From a checkpoint of a small transformer trained on Wikipedia.
Size: width 224, 4 heads of 64, MLP 576 SwiGLU, vocabulary 2048.
Architecture: RMSNorm before each block, attention and MLP in parallel.
Training: a variant of Muon for these matrices, 122M tokens, 3727 steps.
Each number is 500 + 50 x the weight over its row's rms, rounded and kept within 0 to 999. Layers, rows and columns count from 0. Numbers have three digits each. The size before them is the row's rms in percent of the matrix's.

# layer 2 MLP gate, 576x224, rms 0.0504, rows 66-147, columns 168-223
102:523515485569515509568476527407480467476517499503515501565551536466473539491501449553460441440504584489436514482505439537516533506491604487465559565569546485476493567454
094:520519597465362469496481563502487513499588507524542595585539574560538569433535573560508497480475471552521456484497476543454451562562462499528477509540423378566505541480
100:461455521447440532557564394577409485620532492446532539437565506427531512460534540521440448473425528508541478431498656524602495513524492475503477553549423461501538588486
093:577483505431464442518433557492517526460484444506471541428490485538510628441454389436508440457469508457478460529532520478519544536525501482522492492453464443470576467535
098:440428592454605523462506524520522550514603491528526513468471457504522501573501526442544499441455495552568468532462569519555547460513477464542562561410472456519489465506
091:483436561497637439459561424444525369458503560542493422544490454478506542468572489529564456555468446530519498539547524477471488473450502542539478506536501581537579409566
096:473433528564461538598496552444473517539534515496452493590443411570616508473527476433485516521459520471492566534473472413419503476556538533488455447516462640515524458519
100:495470491586486447520557444513509558586565503527487534562552552453495542513460548601500546425580472464523511588476466465526438424583541495458397466454535494469527545475
097:425590555540427414410500484623502572393544549505462473497475477450390540465524533519525471348507428494447469487416479497488527496527466510494536466559445641515496517594
097:433571473562527548472465563537475477518495510524587600410580520500451525535435527601550482433535570487467478509609553479493516487461456458617464439460429526492485463441
101:459419475477478469483471524471559501411490470461436594470440546532504476580444446539494490543564509529491427521579542517408491556602534491501536523501494432478607472482
092:506509476502474459455380550500493464498473520487441438477459470569553539577416468574558594510511461463493491557450551498517485495486535611584456493464476485397572397543
091:466478496467632446499471460529440586542591400506432428458459481548457419424483518530456418497523535598463561530497489420489505428470555454451518449472545518427553616564
092:488532433603583509520531491448473568482510504488516543613472492426585508530498476432474534467514528544487562571494511560477426559475498476548455534451558529513498465601
097:445523467508466508480544484466489498523511491401503545487594486404562475489494501522510425463555546437481452541526587499515540427520562537500373512479489503515482490469
104:496531425483552342596482454515568454515504513508438448525552597469436455504467523434486526591588471544431403557526493492458475561438399507466484534466547562503478508448
104:503460453470454446639577359469428558531513476444532518523424385485493450464386448511568588482577442519558515472495532522519521532540499474488435504466400575482540525494
100:438434544458473526511452474514458518447530388388571595601550523414459498533484525584451538499516428509496511473495464504387454589459531460473436565563540433534610483533
082:483514519531470529538514440492459495479512391461490406496520365542489526429482498490475453519483484498487473557561500468490460514505494464494568536537579501476520482556
107:509363514558602477539403446527475483519464544478496474521617470451434490424452480561527461453467460464522552451471474524492530500568485451494431479444494433582498460498
095:481488535411544501483503540511511517490517494533538459555405496438504485603505584547503481535462503447468503540497569489475422530490493502451474496466480585505528490505
092:561543496416542488578599449512515502515488479518484544478495506534517475462466542487470475530522517514476576575462424471492573490525519551398459499472455615430569505525
104:494416563455551515536599570512486439549474529506528531462494480488465565478513420432513450492467455499473512568456511518428508557479538512433442444523551565522545500467
093:435514554506468528438562520529522523406473529516573443537445519536483432508518452453524519472460409538503512527504524494462604440562436468542578551596477450485516464478
090:461495501505473405498479475536545506515408545623498485480548401532536458383388537494546475421538513439557508500500480363534457523479501485550491487631475460541485467479
095:514599436497497511511441516389525347447529465562508367457474487505559511519509442481501507609532534524608613537452542448625509492537508509537551515566528514529393474561
100:579557463456480460488517500556445452464545426487471503491570495534434508424505446546406552445536469524549506478528530636424474502617519506493482472455479561609481548452
096:529486560447492495496525404525513579495533500510507489545471507507511507523486524539527541419623529460535440462510491513569484511456497449494416493537550540469536519553
096:443427542578513473491497451557480478459502376508438503555584449565472446515533495542520541545549530481413410540437586495488540513494595550557436500494569496469463507458
106:525484507492473527563465512509551510464506486542498486534442492572511450579499516556510462497446485444482550593515505494434574514467424501445498537426548562455524543442
101:605501517495519487483626554608503505539484452412479495558524484531506440470484377554474484584427564523457510497498594528542491484444425452651504454422558456443562571440
090:546555520384496481505512497564575482475432372419535584600470469470545511459482466533565465512505550499416546475476558470372553501563446543454524391443448491511487478520
105:417546610557538485541548391600482498526500504461449472526541553551567436577491490570518518425484421542456477514516603519517452513549448453463470520471457505477398378490
098:535483477577518326541540460507580529436561484489515485550447403496464473492451520604519492514520432471467458482498447496583477466497566581466526533509534489551498507405
096:480491468600596451432465479524519441467495401550575470505520529475520452461459458551462453495557535464428487512449478469576502549522479496498492466484507498554657487446
097:539479580430473502558520576492544435464428417555504582655492505461515458509525525521491468538440485560485575496503470561516483503547553456547466530535510479536553556530
100:428497557509484550352445517484513437397465409471536556565598505536425468503475539526441439532604529577393474532563539516514467476456508422470501476450502441604520430508
111:479420552520608434444551540452455443470409565419526531571491399452434607544550407497379522526472540482492513544394469502432563491508490478507480412508553556435526448480
091:559519512417498571406463460434527485445554482437615485466501485541534498509467598555435512536436488543481594431530439460487552458512473571480416461518572413485490576493
105:475559593492488463365466478539481564524568456485442444578589548505450510418475499538412434484590530531443518448442508506522501458550512487428537570512433476502473529561
095:472517478518435464620471470474554465588546511402491597420457497484475513497451434475536502518521568477518408577565558485432579574585451570484502549428531469549423454429
105:510465500475456426636472518455575440441559529521407543424529475506507572544455599432536481511507508478430546567450554460460482525499470489455461494437380522484469514483
104:572438460521482492572435480481506483489504468544533478558557501487469452552496483507507580452447484564533449551506520467505472497569432546523538513476588507529587525568
109:431483470452466453402495530526584505519543471486456455447504471561402520462521573503523503436518560447468497480524577522474477535576440539536591547540471542439525456461
101:559534566632514456625509527517506598458570531456471342423514536441466486454445420481363504412631537529426548501532531505541521516514480496480516489528528559484498544524
092:527494508451485490636507540533634414447455636478391569421490512514589422441481506569531533540486613533517449492554431475448489457477460492586491563458444471427449450477
106:600481478510480450511451591485536436438555561519502468426523437509442543492463556499664516561521498528493507453468489463566472547463483461472521601520505576419572429554
102:415511542426503528464488531530525542536543576480518521575483499466423525514533453502476473485460437495458476466580498562435478463510511554452589447477485510574491526429
105:533500424528531466561482492531512483562614506559520575482466510463554452426470382458425535488443465471521479473441522496413483477441534527467503478518468499533533461451
111:577487451516482466507506475481493554456591541562549459534420438464425467487531461475491477573458513533486539520404479517539461527530507522459506488500503587481537535416
109:539565522580500482596527437553480598497555480558508504531441480583444527481412498556479506462501537433520462493500548524494506532477620524480479461549505545536501622453
105:572567434529492620604501424550485503471604558533471544540507461464528440566573487545519448478438455441580435501452441523524444510553452531511545522516595527532502526455
099:419551429526476519420540563394552442480584530511417501424474512516519551434542556521547483409534498500538416457529489543614515538540496573413417491483510476545508458462
104:446583556506513503543468523532375518504408507464517484540491504438431510449504512438458559441494490529476497503490475517419484443538530467448507484563412431395510465538
096:532411499506559411497508527576426443496556491434586539568503463424439509548496477484491491440506432596503569545480507585509436631541462472473437517558528547442404546471
115:613460488547429544627500514505475454435527499460510511574525479434474459469454479525399474519526417466440429553452546525441569531510519462521478517537424582484572528506
099:424501547474556556492511429561538539510569616560415494501601513481518580461561483425560493542505526501464412550511450395543443448546452456572474571469504540445455468451
103:433489401550465557508509512613551487423530435495481451501510451461550442518501472518518539544546524580420435505465445488487444550505548495537490470496454541524518548523
096:562453451600515382442459466593470508465458516519461484471461448538531480497517511428459512389485492527524555502560428505576420540543551483474507557626541567531522570517
095:474512497506448417483546513510581551502492458510515495609468457561623508465493520521495447421539547484574552523536504553462519500529536457559577530561510530498495456570
103:436513456540463554518504540437493533480429525418508486505479524534496467610474517490560469461442440539515564547535428594514424541481455528572516474356464490557543518509
090:502510477510532420496544481556433572573401546498510546541510524498468488453467498381518481488530569475490523465520459451473532511557581486456449457486544555473521509505
100:492555558448449498483543430421542501652432617504464537524438503444549460513523549488578600568440472575418535497477485548587433455483510408491485470457486529532505488533
088:451537477441561486643524573582434530571465527526444489527514499572520440416560544498537523570491552466468445457503597505550450430455454512467513493438479500499574467528
106:588450487447565448536515504523399517521483574452465437560512514431515467489463490567519535504514558497575499469533472431493575499587498521507448484534549499460546500545
107:538456511490556598431494406531600534505566567401545501481513508519536475568495403461522510517481493549500473515615491484428485479471579499435535550480488505475513486428
097:499580530481531515511481550508560475453471483512473591435452585416547497479567443500500514502462570560508515460502541420506437526496463414411484541447522405485454548546
102:488446438470396464580496453448493560450510606492427477412513515485479509487449558531632413467471553494497442555551484500361482430531475449505428567495479501537440570498
108:476512538468514473454501498524529471497587477553505466570444397569531544512482520518446511477447495518467456467441589494481484525569469535438429419564560499513441467371
106:516525527459474581501451529441552484535405577544472573407531471433451444525475550518528544482448529484421484465428569487547544406494533518425498496615634506502471574522
093:470470494500515512440498446523518445489615537507434509491568531413462486471485531519485497586563518449496558538538467401486502638538580555520495557554460431469599486491
099:448578490456471633475479537451483462508410496427479594461558488497496507525506496486540406518513530537511442514525398541364470444469474482399514597546524435492496485550
095:513469453500447445629492471495505536492493415504540447483507451530566564549478499551557555508477614504554558494509498515487531547499546483549562487474528464458483569497
099:584485493537493395506478427528567478551407392432480525457505461545489522456379443566524471529526480472426471534551545498503585522471528531512540464440515497437576487516
100:472496530504429526602520496448440556518491598588405576540482459351528530493518548520470459449541557465530517557495549464457500484495457556511461500492459511539524443543
097:458413521497530483442426427474457453516494507475459560516534506539460448461487553556563494506488454582441483454497518412565487510489536624415480510504518549563439484570
102:499484458496491463539520402541461621574493580534642481498495470409525554541495494553440520472432448476462563606539511560613587460496498472463492482507481563470478462470
097:494445404472462538505542595460472546452440456535450406489463481523498478536453538536513437458520445437452478554576552539585428442498480546439564530457490552551541567556
103:365465534452522546453483475455476407475387625516517461505464458576408379472530482535544466471497471538478533567516517556548419482489512619488531514480502375410507474498
103:480419545516464557425518506461572554467463546590554591535536462494600458552405614447553551468550543527497575537444557449523511466499437469510455489564432611491543470453
092:449486496536582629573525547542592403527472518458484532546529542526471529458511417498469437528492509525518491472485543572459538540481482531462619515478531486547515507442
096:524559522510534530537463430521572504527612527493592552519440536468469494450497403485465537537538510510435574463541459500512558423489518503564437488455530463412481453607
# layer 2 MLP up, 576x224, rms 0.0505, rows 66-146, columns 168-223
102:419532419530555633481474457564499464532476552442554499518471429458566524488459463504406524471519524432462560440511325453566455497528550392478540557432536565479478559457
093:457518491443599409546572521468532490430467514566453433443429532525576453471511531582501421502471503478473455507534559522532560437543464474538528501520457509476390481477
098:552476411435446489453535589520603506509491489472515421612447466486534455501523470423539574513509470501460532550521452553509565466458521613552488464475453482536546484514
102:471545454538541443549500528538513514491520523514471491479515490500416560505469517520451455458486395497513471479541535568439506535494510589435532501441615494506455462554
103:453453424451566446514532576523595475465442435430561476537508572431538481363495446575533450531494524484469568420542496468483543479532422563503558479481463419417505464615
093:505490514484514451487545509482574492504557460570447519401414556536520454489535518490528463442528501505470547429527479506433506534537578512504485575422533591494519509471
100:429503505480422595506572467441453513558526518552553576456507471510512536530470516561509528535576485448502512501530504489609480473478555525499533477451412539490366523513
097:516492553592418481479478559485526464570459580539620484434531420535564427511509511429506522506494423457389452457434403434495506553426505601549523460566535481504528578484
096:415498496481560476541501380431520515480557481545494491512544567526466450434504520581504543526507505443567497510535534462503525456520488609425537489467421566513578512510
102:510565478504418514391492509442540655566512380546563462573616549502508508483486434488416544573458502430582527397453536460423504455506550476526425485403544476516449535413
093:469546624473447567481536461425614545529636535484498518539558403447602428489526482527469472510515431451459503416521465444537518559488492452544493488506521523518431458541
096:488511586518422546486531469491505518521529474508499529550418564568433527519487542551527442484530504562470522513610475469432530473394476385540442498442540472595429501438
099:503411464506453422451537410492533384428387541563420525408426502426547382567514591536454459532448482511534611566532460447498498491529517471450459422543489561437435508493
097:448538382496473560447469610482527535490482436436539483554498578414507569498506520510470506416583543467574498471468583502505492408538463485489502488541483611540457419525
103:427530331455530499520469438523400521491533419577493588470565478492485504501462532546500499496418527547515459543496489490446498472442553498512539451519476589479428531415
102:552488440559486557522540471504476493539540562484542456519454433428464549554507530569450480389425502427424437494508476580629469505489465436581507539449467542473505536486
106:506431519397454492587489451381428611548526515400540475408443515524555498487446384496504497594521494497527463403446524482553476560490503406466481439434495465580485480467
093:498588466532513495454498483545504534407464491464451535490562575503550564428494555449478547558505462510492491497517569556371509523539460520606476541556541517497520526452
099:512484461419557590582465497525537559503550507512498550397483539502451493552452499419488416605533437532509474496441552597482461486524621426485430575474412517542479546520
103:415435545448479586415556543548510546412481515471437434499515543460517540577469480476431420491497418455437428541562390448397498503510414564519405538519475503490468492586
093:525534429544460482498545570425512479478444569544576498574506537536512477533438541554503525519485561541409511431554508550489493469505527523462545467465501475423515441520
090:519528545555548499539506443477598454530484587457444542501422525501397511496505524507568485537418571454536438586490467479576492494452511501461548546490518527476508530429
104:382504499479501477565535594480553452508574425525495431510457469503413492427560492382448505396508533552509450518520522583524522431509481512564492528491509498495538431426
104:495497579537534512565508492468483473529532527504443454535567388477444456535493434547498506429556491522571488517459474444481481521491513453553490384579494437489536454497
100:446553579573563538404474441556546477488439547422412462402516473503550425522500543480495441410624568539458552522486500486552439609421546470466449442570423514660514552547
102:513496611574479480450500465439558464559520501560457492364508471547538456453458517426411501492527592521492587435450516441572449576507477406537436433591451449550461563551
097:503532525581574686442469522489505441514432476536498500531464492455556457573530620474490422604440533499570565512443544431546384495483493499505598413478570477484528505484
100:434557495456477547566387625480581537427460432496486526492529558548511495559532522418546462545513501466509425559493476554563482552518517530556467621496373458519581565412
096:499528584510436478530583494469484587486449544471501589494540535530456483500489514572502562519473538497470555549422517469472533595426496429546553582454494471563486448490
096:515477481401501523550456536521517519456471485603482545549428503431441499488541575462462371577455500462499491539460524502400521578513449513616556444472549481522538575519
102:544442515570527556466518543521507462527433517515524477520445549531633380478615541581591482605430516490471437469468524542452511465473428483507569424491545548452497538464
098:463484520556486434504449517534438541507542499428540606506551498492498535374455460469470525476485534604554524451454423528448577468436476538444461474582488508553460572497
104:534518467475520526567512537419448525522549537463555540567559458569445590486551446524543472421471480467533511551440495503474470523539534504539528493585593507518486520550
096:437450591452447498512427597434491479496474538437487587474437460463511430465566533533443527491506529478461588506566526468576462515586492517521517527554518384535506512502
094:533480483474480559475516508450490510560537454534468531484517475551500455444485491480385425533571511441506490501473439470569411497503509445460470421467592445510621505505
101:506532569533544448559551508477486440533532466471485469563555471423550573427525476460569416436439526478477504553427505479455480522521506465487511513515536472519499489546
106:470480537556522427459480491506495516507516539472508452563393474519595427502513417506475475528471485558391560511476542524524474487547551580534504492471566449457450538489
110:512506517476500524480521540427533406533515462556428480499455457451474377568461483491515567510543529457504496537471496481500444477483541544419498476528514542495569398530
092:557500535469531556456523428509507462594514485489429445486496470424542484571456603556542436564452558508540558609547472493472529511541487451550405498488502548455438518452
102:395428575397472499392510511497540486510501596486507590544510554491452456498536548444531586476489534475489512454532526485434449449535478522552560479446431436436475526527
097:471379465485502487587568486563563477403523463537439544490486521491451481541506467443489464551489577525486574500434513519576423439448467571540503562486488473543514567428
100:476503462489480485472520435511460441529574455511478475540467544397577573492535559496430518408480406584462498410542469498597500567424412497513551397521490518601378507549
099:567478369497490537504557519459522479478511542449498472593507530474539423662545558494462548373534545554450461564554468510460512535516450393462491521499545519499545500559
100:591490478521462537492547416551450586442483596413496427574576515571484491419508549509406546521484468531442487490579516520558435511512527420510538503529372526515474531534
099:426506476546505517572498488555445477553502473510543478529502488451519495374519614484509457517468583441537454455487354480510468494530520462544483458417467529533393569606
100:582474580543412509521487541496586388483422415481403443448556538458516392550476534530493518590533512523487439527512455547604471491454527527456451507567526430522501441494
104:507481418459604566576505512435532556515537426533466543512465510454480372445515490590459583537507482418386530487485472520454550508523437512556535570534528493540439559425
101:490532500573471514446555484582466466610575649420512452504501534509478606524502573489512509379469511540509545509477501407465484486434553506555497542508514481493566504499
105:580410424522531560565496501497596463469534439555475545549542470481553436419424443520620475582495428468544548484573478526483490551496466487557469572464406537420548406475
106:587420494436572590480568484503469544444483519475516464570521472454411520440502594516507526464495530506406465503506461504537518520556524409429520512592510498465451562588
104:496472570527572511487378526527534542432453644548456557525605538477504409498577532491445475527471567580502467442466484538489420559543468453570569480480440446447536550527
098:515518500528422498546500519506441496462435537518601502439453519426571552621592501464473509448552522458439538504509492370599485487487511499480560471519458405474530446484
101:539485491507479452517480497456453499560486566449492492503466520464437548521518498533407569556503453518497610554526525511462584487438498488457511519465492546422550535476
100:482519590511526559457505461494462512550537428514503487469555526532507574571518493479501476479493501477513472437513550497432531515493526443470432345522495493524469525517
091:469424511433529534473517513538441531482488456492499494486520479402510477446486462548451501524554488480446445528516445563486434612431493475504478464507461467471458458457
103:434488485451629582501572504570537575525616510521564539538402497487517434513501476555541489395547482445472455417535499451573500537472523486517537521489536559531444540458
100:536495537514596429525481525581562513565531475529391532419504513599481524495589439467478456479530597423467457481598494510557561584492416468476549474453535431480571474523
110:539528575530521511640474482617356476596532467498468465572435517467579446590470581484531503609482557389480476552474486488502637509524564560415524527446517463484444596458
095:452513540556515568571439426534412507555520534587419456556519459472474579539598546474495460559449545472444435548437563532484513510547412598463496478434514565532501512535
099:543518463478492424450430491583474562466558445461490560474515550422507473495464380484482520487639404547499497513555480485514553488527543492473507533497592457454458484493
099:506396483512494536440564506464543520438520516521491531433623472489546485489525555443499448547372453498539508450492498523458379596534500414462526592447506530461567433523
099:537498514451532506469588514448400460504477542561493479476534502584487554583552567413464585410516581473519538524544464437466579491467534485494513566523403492411568552419
096:483463463501429464409535439575361444510547449460600474429543522522445573541502480598442485535475544509535434452408510506441524536491477457520429559463496474490445510451
090:615523567463444441551481485501501533516393484537529419520510530514425385504498462413515565613481502461373448447494491530524559425531410444515423517479475538437503493447
103:589473517447493469499456470485478546480542464462520569415517576550494428493424571444536440574471599516431451417503524520610529552486496476591505501566496503495497414478
104:500466511503417483462444530426472426484430555480480417578462520619444455541426508492556454496561511538481527529454421484474489513491434513528472424537450409490557478562
096:554537517492475517524492440396516383471558595534551570461543510501535545478534510441473497517407478474466492553455457546582478467479455533657470529488556530477577459577
107:495538447553394419521494525492464481534464484490507508486576511481426523486556487448550495482566493512475482490514430529497572570586542486478433519492522503503384454469
111:507505545580580481446549634532470434524524544522465504477473478522447515438443451513509554559424601428586452463501483504499471532523522443506557477379574580523554566479
109:586540496466520471472455543370433468535459492475458470436453554403496421510486391503478509597413544563473555530524506519479516516478431517550550460531524532450475422597
096:522503489574553499430514423534486502454587506440535469477521514460417459558508507489506573493503394590447514535533463494516469605444468418587444473449562530528491536478
097:486495458433521601480455527483443462489523591448542506456555587449462512504519545461571526512439557458491503556482465420351530482503551529511515482545495484502525449546
097:510440473432363546530541559554487529449373445496532441518580468501471526520492607441459568453528597465552552599442569555429486535484520441498615528441441488465447488506
104:490448508459509521555465500526472503568550381527485443531631588578484510432378454512448529457530508526521545549534472466452541526482480522440497516387508508533421524453
098:484509412614560506495505508537574510545497554595406453559494539533594531407519561494518508540565553515494531481471507490496435445500581576533472509564501585467510497441
103:511477571446498571497461484439542487527538458517582459532511498474437444540549603560444511490475447478477427510455602514516426504536500481495506502474360583478585545528
100:530419484496509426553586408433454464422581441549562422521432440595467426473537529466581514586495474589450520485441480484548509586520504571555420495452542573488478552508
097:486557476482490474461476506523433510471495566512481472530375531546452510519445603396505469578454573463496500495519433552573539458540401565467525487457437531570459497476
098:513486512504403547546447511458479480458527490586511546491504469440533578534473561521516425543532523545429482471423569519508551511360468476538545410415503511487513551477
103:526448490532465477521483483467528597494455563551521543573567479554609479532486487540590559551508487509501547510478561510504464474494404580519545448549469548539579448446
091:512549442465489513527523542497583513496440429538497530547513568516490433424477505541522469584482421476470445459484375527505455588582493503508494577418570507543646560474
# layer 2 MLP down (transposed), 576x224, rms 0.0504, rows 66-146, columns 168-223
101:474559470452494557371539515508493442567493565484496478413511422487632494457455514489424485508581463411490453454564477459568481476522472429501516532420487494559497497443
108:394563466489568470544511514581497517521430474594459472482466487509590511459557557513495494417484500390491454495477478497529450504462478455527457493536444526406496462495
098:520465425449579473504425542601395526437475483419507522483551483471503562432615522403516503473451409506438444461408516480529547388507569506469507477495424496566485539536
096:495451545450444439448565403511436469546455446551529527580475522557547455493471479465465567406434574506526389533475521452542514556598509590479496460462593497523516537500
100:495474415566504397409526532449503444509511391438451498519514628474461448397444501558547479633576602451427496491535457479428548573475496434435448457551405460456481499512
093:423558434512507551464533499554499506520485488446468479420529580421508530392528504462454486564502519479546539513490626508565547527437574619494460632525516602470534473459
100:443528473554485507477513477473391429493535526501485651483389514478419448462518494485465459536514510497467472507528474522474502437497510556432550548512524496445541441578
100:555490450504492513516566515473532569413508483465461501517531402479585459464522457504514537539479573488492501449571479612440478547515420508448456576494523476541547511518
096:576524425577439446527492578511391515488447430439566500488555404537447550583457474416439435455552554511455476499503570496500492547552608498512584549527473556481516418497
106:458586508586529506480574505482485590458563458533529426514457557494554564487469426548409479493491460557557505473414509504468420513516468586426475479455507509541363476519
101:516449561572522486546537495527569578522469472441553441500437516577500516512539508469526456478465387506525547486594505419493519510495506479493470535562503474486460591486
098:446433424486620401487540576507504486543479482461488488480520497566460550645525582515603478522498479510487492541549506453562468565496478506490572502537477560461584550581
101:450543491533525532458478449455510457458488588374485472514453616504415507517503460491478406589514566460526465428538478594532501599540535504566438436425517513517463531479
098:446503555508465553465556533415448445477484449528500563469593515526378454514517482520589523494660538482495452374512524399601492462579534601494533544494506478494547520500
108:490500393465550465410608428489517546504458376564455627512477485473519508513479465534473516458466517504539434555448417562504446499444507496624529480459518628487493543470
103:479498582522511411550480422474518505486546556427447426482530415461512544543525557503504527532468561533426478516527497481470588532442496445517556515514414459547524505506
104:532449495483452552535459429490461472560547454457434398432473503513478481534507449529374427522480552462531449430436526539472489469449436482439549495503490425597585467535
094:494480534626462515519520439464506456444463544526442539428464569484430635477484576430451522455493530495463495460492539503458458490495544423493479521493588540466476569459
092:515548555459546573580519509526525533426574481577444576449442433506476544563395595540472505595499406504403548523457527558496451546507527486485503535428438457516475522565
106:578616483504502544530453530556524478533481489471438418497459509450441487485446419452431449428640453520513461509423477475438437567472492525356561597514438536495470473610
095:425534526528521573507462453511480448479463592500579504499440523482505505480495586470468406529514459419561502553531519487449520540631539531500457404554509453466477477400
093:489420560516517406475457440525525438523528481477441535548535535548446522521486646438489434513447527441439496443551448528550490546487525509538456588508438549487542478529
093:495494509534534472432485443576581469524503428523551491480482581476463514462518500593491481562489521479404477543503406598500515521570487571548370506469398477573491562490
095:489497513418475495526511569569513499421428546497526523477467561529475514503461587557506491578523464544453443530460533412521440533496448482445415477509419592489498469477
102:498539605659415469458422505543520502526476497513523395389545481437506494593404579565383446506503508445579501562515512487532482614413467494489424543536493440539502526493
095:469496501470523483470487463498517529471545550517511479456526500520503587409566476466456417516539543435551554457479476497508497422429449509495448482512497571550493487474
101:441552607548512469547520517461524468567551484425546542476548464560487488493505608546485471547485440580493517479533474528443444534546538482507465295572513541557533528522
097:503538533522500497575479566428436486496502421471454487488556488611467589513521495461541485475430462494441492633384511477466518587467544479570499590556453417520517482567
097:582579583491489540528604498528492432441417519400441460506553488526483477455461466605532496609443591444554585459426603509420478469488482530535574454541546470432417496463
104:496522504478483516510555567557461479452520514496514555528464501515587566449403525553509377539576452433455526537550496510419496545390394505562577515479525437523428554413
101:466478513474581565409499448425420451540463351474475515439471528458416425524489539409405480456516545450404455565492528539415461503591505403477523526555517455503540489474
095:460496595410549491460412463547575566505501494500494465456462507452484474561528554530557442589499525415473540447532548440534474493475560504507545460420496552413446472490
099:523476519546505527454559482610451470496422546444413377518492460511516534546502465498592477523518576518525513485426556434519514605491500369484510516490501438568515505456
097:497498536414472447497479590476504492504512568462543484527450497510441505464513467482477462515607390546516581452580508447480477444553534492524426452554533436467492499439
094:554436486488549455568557447551448533459452468470494455458542605437555455470522466482414481507500496438492442502445492504553591536475436514448411466525527503593485555404
102:465551523430513477531522468504489474508418550476388459488500412481432538534631465511467500488488451536506472484447521437475517435450479406446498506537461535405498470343
102:462632474426638617544413495532522517522475527478446499530437542474461558494443566537393512484449468502396492413473543517471525381505483556475435470483538488563469565528
110:487523502517469576518484504437481555428404536476404564514455401574461434469447550504514373562486578514631525569445578519469497503535449491444518491475551561476493436432
095:543439482503593435540509538505509460483400530518385414534512495488518530509527506493487449483400433443564475558591527533506466437523576426501480474459496447488504552551
094:481458471561489570494511604453546548513478516526499535490460435526424448515497536420580488509431593528528528464535484549463510500520531464529498498542479492490467438505
098:484525515474505477472501481557585489409511509569489518553450438488452533548480483486533502496463503527531508466483499533529490453483518522451463546532549545485533507496
099:449416518441440540541416409543591538441583485487503444509603599440487609435488523534570517455526453470440552418469523490568475568468546495507569523542513470578449591464
101:547580410451484506565473567445555589624429524479406522465446560464482456582533535507540482438499429531452475463454467464547495549376480465438457479447512428599502514457
102:409503586518406525545443518400475466407553501464451492541472475547482455513430487489516562560493533499532553412477563534653398514549553533496513511577496524497452600492
096:479506531556519404537463541537434540554570438540491471451506460511494501412466549520445465493556477496481445515530457514480452516535540536505447533508501536495464621517
099:608493531554463569494454465588513458496478454508399454523514526489539496528535585545458522526507563538537518488497448507590514449448469513435494468474514501447547484441
098:499505496498549477465489599366559499461477450483481606486440447388554485420588493494475501478350455563526462554420489484472553478540483465498371496590457546423496484476
097:492498653587548489502504483521564573441505453540445507520609586546460508518462456472476438497537516494353481456477404587501534539506530444488347453520549496490441502418
103:494567457509503562443514519527452507539503530472558424428485499488535418518562441381548481364466468426521482478494507524566605488453491474474462564454421545572629570503
104:530486496455480628509472584533350486390461559471536395559499523523512518477503465554506468421479532439502492559436538491459496440548540473518569460515536480578414404497
109:558461558510504499509500517406517503490432532545485506536557473534469499606601507510496493432532488489537421558520561416485462523495497429524551419568428503531591607378
099:602478454489523510523533552461479477549433544530519462472506426440513472566561458494370451563495508478471489445564498414479624511461498540493447438482492543579526475544
094:452523497426537545445460591532505420516495470526578538487478346553500492482510513422506410392506540469537449487519545575441446430527410515493644502512502542575556518480
102:423470429455482485443468448595524540427480497454505482538514457496417442553529411480527532544427495481545517491559514492594524513454515471617562552498527441416527480554
098:483586553571478578510529556543464541578481523512445504408461547501457502481590386479502468452475481512503495331506391503540459534391488520488537531514451520540541513499
107:462484479546544495564533528516464479396476603464545550553556537417484466476472437521426529602475513482598478359501487542528474445479505473407602516592492440487531476537
096:452492462491528506501518597503531400540508462577537564439511499578474580460549438519482425601438564509487482515499428599521504511470504525510483459503567388527469523515
101:530490497471514524555446540466567431518396490582478535361494482508446552457497522458475561494501390435429442507451569500470571483510452453609480560447487486641520505623
099:486431525461491462496531599557456535491420496485505629529411422537583517593527507531530484501463464526465582542495518593513511598500490549500575407426504481464545574451
098:560553577529472443516542441458472605464571460541566431516499499599623498447546464422536465513452423564477473574497454468544540482555459486511398520499525474547472503493
103:527439574491590443468498571566451592490486516473558495434540428422405560361417591479584510579517556584565424491506424431536485535513473598472550418476511492519490502468
100:564497501488500596418480513569414510495561530563517491474500473488478454511490464526585498536467532434450544491561586561490560419514565507459612550520523523553540440478
095:492504506441426487453470440483529541494488539479571472473409462468487602476439480532537564480523476481374467494529517543549506559507460472466485529442523503545459520481
090:526485477512511466547434451466481494528495440481496458480527450502534495464478407393480551527482432432493491567475408554369590504527550481507497561547553517445462503508
108:542500563500518526524455470408525493503583408593447524484411637583552481479509442407517478559528483508440441414523499582451443508454508519460570470588536427485388451502
101:503414535476552463468481459514402464526512487540475526520523554595470474531589546479527378550524577507399568534479479607527387468537496452458476580482509528511481454370
094:481438444502460516553447455489549507420432570583452479459503519590433510557490513500471516563454510523471426569478439548492435510466472449480414503483461452506454445538
103:555606535497503451515486610519486454524455468509497568503662530440501493535504499436580412502456597511499525491504417516492498467448493506438406519525476545469407372512
103:502479525458510502462487482545504532507487365478540490474446538471522508393525471543531502442500524620542506462553549486572579459460418460529564475576504501436423413501
107:420529598490475452561512459581508564495460525452524394504619496531473547564563520537582560443457522459618515473463492602515448551598537497524488486507397459549439503456
093:495447459511491562485483409438460459538559459439474502512433462543482467532579492456649543531556475490375569486445475603442540555458539447440551457482499476532526447505
103:495450467479518585556518551472476548568465487562560454508562500490510574449551554489443471595518419579512459497517513476516493477433524467591510395434528528524554412488
099:583520520481440516490643527500524518545425419506494441451534486515410535585508411531521556575508499586515438525412487511457552449447540559570585489423364437448546484496
103:480572452468575426558510494529464465452495467410462452490594499581351472523485534451565458597533613522422465495429516445558526444557545504425539560507457550506514419547
095:509564491565585490539480566562499491546551581619359415476506553560483552525498470475533479525415456521465517370524559493512388368507536476491375487509423540411582538477
101:562619556470544532544492566466543578527571477481539442469370536433485397529610531591426475430520502447495488561520518464502427433480506579561518543593498578539551519478
103:590465495434479514544644447478410543498623496512580533527425545515526504543532443488516551477526428611435533465505522553524508549469416608517381512557552542437461502519
093:482426458544484624443560478577545485439470528416504510483420471560513491544441660495405490447517475593476413519511444452498599498480401603541569584469492531507514448414
100:487452445505529513450586586480437505462407479552435510463432532555531558429511587582463529525466510445477521626441437520467450562491456449543432388547472530566479525474
108:447496504508558478517411499584486437458422490544470495554569671567508512508585469571517495570526523549547495477464562509484562384453541606464476465496564476494539451510
095:394399511541471567457539442474506477465420466513462507534496448427533471448559496551445428548552535502531458555473509567508560539436454550503566433475585574565607495465